Each number is 128 + 32 x the weight over its row's rms, rounded and kept within 0 to 255. Layers, rows and columns count from 0. Numbers have three digits each. The size before them is the row's rms in percent of the matrix's.

# layer 4 MLP down (transposed), 2048x512, rms 0.0534, rows 260-309, columns 192-255
096:117164128105129105148152096104136129215147109082088201146124151180085128126111188113096080085097117168121081133175113059098159069135093140171086160095141091101119069146118197165129148117215168
100:105136135155136157147113135121113119131120102124137140085118120127086105093149142122153063168161137147137078104126129055115062157104129132163183110198092169153156120103172137106179188155191148
098:105168168181169084182158109101177109099137101156096120142064172113144125103119107154139080105141157125154135141131162113136066137095169151127152150151137095167086144122128083168157148196134116
090:076089111121149161080083092097197128162155128103156071165140145052088140052101156109140165181135163151156117092124130109135176120155133185113183128139138078132121141116110136132128100152173147
096:134145139125153141145082109196206100104162071134180145151179145139163150147096115070175122113162189111136129057167188155159125169142116146094153105152095124179120079181212083159099097115040094
106:123108133142061125112133131109125118109140155118152102158118193150126112134127231086189062104172194137166094178163085152151129133134097144214168163120100171056168142153128143155064157124099073
099:079100137096123116096098161133126093173147153105153077150138074122082111097095111197115165141125217165090134136139159064084111170127109181148138099082155143093154096171127111129087127131100131
090:113151153073138084199097073089130131143132122116214133168072163059120131120108101157097153131150164158154166073125159133131095177060039205131107092044140121131153089093165093185160139192127112
114:141124129131139149132135223208155107153141152096139154159151127109099243179086176155146167129145080107143186111083153186136129128126139109146104123103115136104105082134125153142152128142168162
109:163138137136091155112131092099088104141084134077102140153094137162095146128119112102182156139100102124154125099115099105143108111157109139107162081124150127149086123119094100105091103120146124
094:167099106103130111136192121090128154157119146079086154130116137132194074056147068187090099119094139082120066203105159136137122159117165127105153107082154076136098143106131129128076117077120137
100:175094115140120197155136149166115142071131070179080114116122079074121133138114158179145169108087166109122104089184143129151116089107164192110105113123106124173094093140203133091114091182146184
108:111123062099107133117107141152069081186118087169167167181116178107095046155104086154096058152102108115150156132107138116119124166167137133063169136161113068151173124102164151183143217059110121
102:120108107158144164152118104138113153131156111097124160155079076156128090167202186116111139115145149089150106128137141164102117179109105122125093109145165152110116075122100166164097131116183157
093:132139112070121168084196116079140115137097117143107171091120144110149084060068111113192102132143176150087069116118159158142132182173104085136109168143162107193135112111122122085121113127171108
104:156134116112127164099078144090183068104166109144171116149154122197139090123129167091100116090183192135143195097133141123143143238084134107146116118130124083150111172091116133107090137121139190
103:111080096163159130153107183051155094126121151169156128116116133120114199145096192137115142012117138184128083125130165184119202159138156086108131085136168147129174148154134133134152095076142144
101:105137167093069131163123083155118124096155098094130148112176160115062116164143223115153158119078151101126169114079126134203198120143183099181116104084121140145142212142095129165134121167147114
111:126151153146111166112119155109112108091117128078037113157141099150136143123136071157155152122062128105136096078132166110096095081114105139165107114085173155113193148119145143187164111157156127
096:117092163114109128094166124156149101083160134104073104133150169143175103149141191167097067137135159141150153147149127114162126122109106150083117092106135120093139128160097109107169096115151119
109:103135136078121092182147115141131144172102135181131111126126129098065179140175165120162148192135091109124124067082142128113098077131118113132178100143128084199097111176112121131126107095107047
110:175221154109103116136082177110205089144129101185128087134168041137109121147150116119166109077211184164187136086140107117113144113112154129138161100127158098120131177121164127167146093163178151
100:117119115160093092170162134168147094122159138134118184057176139162179194116104095095108110130122189155188065117133066123118119157119207086092127150120086097172109080143125087126104190130150165
100:099118116126051099133145103089167094157119160158106142156096096105186173089093122169171120131100125152158159119174051113106080170155092126071144105130128098147119108121139118119106138125144132
122:105133067126099082153129124159135168186127103114105099151111124119125173086185111147114109116120107142113103069139083074152105154129149132155203130077114143076159139100067167095154135204140168
102:086126111177112148129089170100114140147093066142201163161164173143186207057190151049122094137093138143132183128121122161150141125131157132097150158149138109123120119070106096093051110121039077
094:097144131082122140159095098145165104128107114159107094087129096114111077119137123136076154161110121089155132141118182188115126126109168150138149143100182080192134114172113063108093122157116161
112:102109125144115154160199140103127156106097129125168115144100172132150105137132123154111147170130166096156070138172084207163104142135102127177169089101101161163127131163113150070137147116108126
092:151141169107129117145159177122102124115094105138186111116094132069077131157152163100142173134166157122140138141091140157119160159140168188103154101092102117115160098132107094192154136144114138
088:102087114149148189123106136143180097135138057109145075156154141171165111133161116103111121107152161138192125157154077101128122175122076150176125105123093111176084099093092128111092080140105104
112:141143081095125136121119141123167127155088142131107145152122128146093151157147121072118123181085160049116145113112104128076167103115113108175102133172163150207161109111097094119086116165101101
100:107162128112117140141146095155073204120092085126091106134152101113156127133200092135163137165123146180152194079089095102215177110155184177133131100148187204109086190132140067162115130092064146
097:101140075111117146121100105133147137131185074176092100104190089153160133129083052092107061133116139111167120164100096089186094118145120117124113149167153125127124121123148138157130142095163117
089:119133114151055121118154131085158196103097184148165143132132074050189167177106202126117150173100067175117174107136126147135096094179123094110104181120147180096107155087159125149124155182163128
175:103124122140173149143180097087135158127143141141182238110157128184104163107136129122128155090124136093143116129102140150193155148171160123136123148150154149124106196140153099113097145140048083
100:151109117122207102077118082187073182130130136138088141148138109093083131192171156093139059151116185098106202121142147131176140112149050115084089142159146125062114122151098085133142107092083170
094:100101126150135122101154156129094134127140111062130160192093060145108127177149186096170092206033182162100125114079153138134160147150147120172113162090106072136068158119087169111169124102044096
100:143100154154112050085127160139174091160160146162148108117149161150131134132144164083156134126144167172158196091151075119118099147147154192083140149192154124139085164117109121184113174128165195
092:170120191138085121119155144124152115133100120122142145139130094102079152172168163111173098187103105124112127121101145173125171080194162111112116145080154176076118123062125067070151048146093133
097:098108154073067129148067033111160168098155063133094205163162143150113045088179083093095111078127140093133123182105057135160133183167106074155121105060139084195135142078169143153155123133122164
087:127122142184077193072103104117076102162116141161120155147099127091144098164137079110150140100137135106171152154145142124132106121109177159102173108115140159109184155113114113187151143139107135
094:187055134102102111114102113117124153048057125126132096090138144139167096116106146065159123095149170098106085165150121133154140218195138142082136113139143143110121136176131136119167110056106141
085:093149190157152153121096064104095129143108201130168107081081115167111110151152119080141186200140190159138078133156163141114159070103148103185137103104074100151110092076116071164124127112137174
108:099158109106165084125106107110118180088125175090107066132141169168096139119110126190103197124137118140118123164116146115127068099199172206109121131159138134113162166076146138164084100131102132
103:128109173115120123142153145156134154077115129075114157174110106142142174191132167112094169138156151086108093158114150187099110100141140140051136126151184136134099125109107081086152122121104153
097:144162195141117177140132124124112176103103139126123139170161131110093111168121142148086078112144087108071118112125093128093198118122153198200110108112107151201131127134175211175104076091150159
090:120109168136091144149119126127167120138120170143105069138157182121130115141159213147121124134146119122147174135099184141131132153195076124138091113137143112092116130104124105138115167136156137
094:111111100150146143108087098130137125103145154130143121088144138184140122144138134136151106078054060116175136123093112187075141152156156163114116154143065131135124123156178140135201085108152150
099:155136103119111130085107146103182131143164105120135154190138145183112058078161094125123073177156135147121137138108093119134124137166086160134100128161140155115171162100116124103116077093122145
106:139190121137191172117055126105143151143099101198201115084071135129087161153134121165153119113109164087194145131170121153086098139145164117188142185126138094103158122096131199134054151102152129
# layer 4 MLP up, 2048x512, rms 0.132, rows 261-310, columns 192-255
095:122139182098137089126143197087130139141117081142111092129117087074161087165136098152069152152053130175065115173147173088127167127108105099107136103097159133101169123142083100076118113157135150
095:075133129136140195133040147104119178119116095159108066145136142146117146121137157119175145129094132106083113099138150053162142121100080156103154136173122132186103121183098171084139167128153175
098:100107158118147085139128111185104131071164093122176133077096138139155174136134108033181142123052176117124181126162154109110110156067124172144136101172112129084159131150133115096087101184092168
099:072059157107108151143171106093119155166061161196174088114123055090104092139098102135140069094082117170188153117135093133148160108182122119115098106153082136066121152133106129123136082119124091
101:111105149076154158189142135151119151119142139117089144116197125178108100104141145182155043158043122086132099123116123125176085147138173105106116158117133133135128135131146147162127108119172120
103:112141177159114154107182075174089193108100219174089110078174075130150075084088067117107141112094151122099105176132117107148106116113153148125123165199151168095037115164123116110166173175124084
090:097117138068139141134168094095103168149141172134114141148141105140113112077089106178110156121115144185115171134144152142146137127151142097137131125190074070127159190144114152089174095128095160
108:130102138114114129086094186101149052095110114121135141147195105146125155096161118100112095120096086086170113147112137155119161098112150079087118146117115094105133087167159106114171129167196156
114:131175120125125140139053115117082140126174140116111112131131105132097121144098139086116092127151104126128153132126133134181104125176143172123120105124125166121109173207132089122082106118173176
096:145160110125147174144072167104137122095130102082059123164130149143040146120079170103132135156172099103112111144107139192122094178099135156100163142136115141183134129076161120173155133127085169
100:152174099162154143144119153152140131116167107123106180153101081098172120109169103164155133131098139137113152163098134089157117129101122126083150167152111054138078040114110137138105166136109135
107:103125130140147145159078125116092135147156121139155121095130143079168135145116188124103112144093121098148095117104115081149170113112158134057149156091073148177109146169122086152068096120088174
101:114159116114129153053160097093103165173115112154116127119121147141161089127125143115078157103109189098136155102116113094130116063164169127113137137132091147085167109100093103155142078149148106
097:158107130099137136100162153135147112119126166134171174132150090075133094187126163197142181109178096114102142202127096148078178101150158050156093076123135158087165101129076080114142120089133109
104:131120135122168145160114102181112081113123127184116124103147137180116154090129095138055121102164129150170162135102213065168140217118115155147115163171174189120135179084138181149100104122171129
099:136121134122101096061147136175221204152119111103043109083120118138113107085192105118127142124149125140117163159155094100116106078146146117094167100096122070173145141071135090124068114159120049
097:158192132141123164155123154109121098115134104116076110106114139155099115127162122134151165130107150179092099145125171141104120115208144102137103099142125132091162136089110129066084095104087126
113:109117186203107116104184149106080075155146113031097085158145143105156111180117003139122099135105137117126142173135110148090154119125098163104103168175138120129129166143166173124144097194133138
089:096114146143130151125141125101134107127122075140169164128149151149126110133099135166144119082117126101102122161077121157123141097138136079136095118079080162196162098123159108131154090117173151
104:132124107102170100129108125194117072108119216111133091138127132137130116091099057145135078123130147153087139026120150171107058103108143120144066138083085116139106127141167132146115135143134109
105:149175143112138178105078128118068132065202129113126085132019156124148119090166113143166129071127137130108138139101153104125083123127151153134077140120090102086067110086170091136142126163158170
096:144109100165094099116148136168171097110102123140105059076127118114108120089161161148149158111124107174105136167169073081183095104138104104056135132122126124100138077147160221085137129076134143
099:134137208105103133114180205165139101101098132157145154124122122127137071145144137177112182099176108148110168222148058045068153110107146127114146157144099139094121150154169117125146165123151149
127:133112127036117118115083118114096122136093148105139150160108096154166081118164134161128096133066141091154125134095162092104084109171135155149193155147152176085179115137131129120178220112161092
099:120169144101137089124078109120149075084156112108182101112140107092123111123084109170170145107119118174113130164134128150141104148103120111154132136170142095132118114148143129120104205108087192
101:130141103085109092115163088163097136106185179071141118114092170093132152141064075147126122147071117120100124162113134085084106160175164113131116125147114075144105090186110157139161134100092134
122:076124150077162128097140115127144117117088141132137109096177111106120156126111108142089110177125138144121149172134115065126118196115193095126176122180106161093110125128170138120144105093163137
091:085108171076071128122169128123143109102149150120132150154063106163123105178085161152125083114090181144052150154137174123124151135096162104187109173099108119119131168117166145105166066125110109
085:169145130106127117091174115102142133138061111129065103113112141104068172118070086104099132159090135137107120130136138117190107094092188161077177095141116196096149130215122149166118122088129125
106:089142227154134146124129127144090103109147130130127114128173122134131194138111070074142106109122090124183134126094151095140092135066138078149110142053099130127046121163115086098130100083137164
099:164107108176057101131173118111091048147101093109126128105146145121174127152158096129136131068162156116096124121077127174158126168087078099049075108167115147122126174086105102091196098065099152
104:138121118126125165080144101155080140157150116102114179107115159161138087085157120136127119119148128111181148125130125126162151129105154071152079161117090132092131152082107072129080040086080158
093:107110115145164119192111113156153101149108077100050145131090120136088120075172075151170106173164137150114091176134162133143153117088107115100133084107147125120120156158137145156122140158167132
155:145104148141186187168152103112151172096063139152104129140196073115162106169104143190154090118130128083137093187145157165155149113132164166136114143135140119100179139139093143123115135221053101
104:121108110149083108131123077101142042172159149141173168121116124071147097073122098146111111129110158127136146148090078110069121123053134134156083176142140135191106148153165195162103087097145144
093:115208162150093138198162126082169157116094097116114138143112128072100145122110138076064103088207104149127176130119075120156082137141081166125077138139074120182096114122135106103116116155127120
100:209057150197140209163110121116096102142111126075133117125157145121095060131139105147129141107128100154114162099072091135146144091082073173117085113115103153124137134114130128052123095115117117
092:106127134133169119122108082067130106119125130178109094099100132167203097065080140116083134133160146185097126128132117144100135137091142115197139143123115154122184154150189150132148153087112127
103:148122097114176093130167109150160127098073155131129138126096131096111145161091138134148127157139145150065117137120126171101082072072145164124130166152087161112088095139105117125145131171132080
090:106104103076215096046107157167107117188097084120107141162111079111098167167116137147166128082066072160126148130105109041109184098122151090137128151135084141109151141077104102155079158083131168
090:141149056055082100085178090189148182147125088109125149130168167141114114121114069161075114052183093108176101103056104067089118153152170122139097085098131135147099131151118144153149149144139112
089:106143154130136091119130117183122157057127117085138178099161139076154154055094107124049087104091159078067122133100172121142088154142151052141096117149116137049105103118056162141166123142144131
111:140074162177077134149158115130166162109105140140121187127154090126171108118115092159108104142103110113079171153144194126119137133109116142146105116112136148119155118105132117134169135052110168
106:079165094092145131152115108161125095120084149130108121115136160154122110127128110166164138138137116109121128125133163111112139099192098123153094179099119150076108123146148123101134141100131125
103:143104083160065110120112208123087152132151157150173158124072143078114091165161097067111137150111086171113157125079103160148037124147113142138102151128154113128155146175090098106122122094132137
093:087098105134126121120148058175124084126102073094088223103096085091093156134108135133153108120121106144081104095107097143117172121120214118211124157115177097144107126123106137077112131128161132
105:170097097102074113164112156126142167094065115086152119134075140118082164119089150115175103154167132030171153090101140076121132156096109059147141164099170170101099137144136140183125084214091142
097:124124100174188179151191103147152106125137092127111194087118105134181156158101185134146049088093135117099149121122105162082112099073134158107123134080156094112036111184111136147154166118101148
105:066118133161160213101103127154064114125135172093167130102122180047110133114097084191135187078136140173046128159126155165192111127166072145154092077135156124161142079111122172099156088083065143
100:124102139071130171144147105078165133157111166161081090121123174084145090138138139200162111146144154107139180112105114118121142063094086128165119134094108132070044187166147142123152131115136147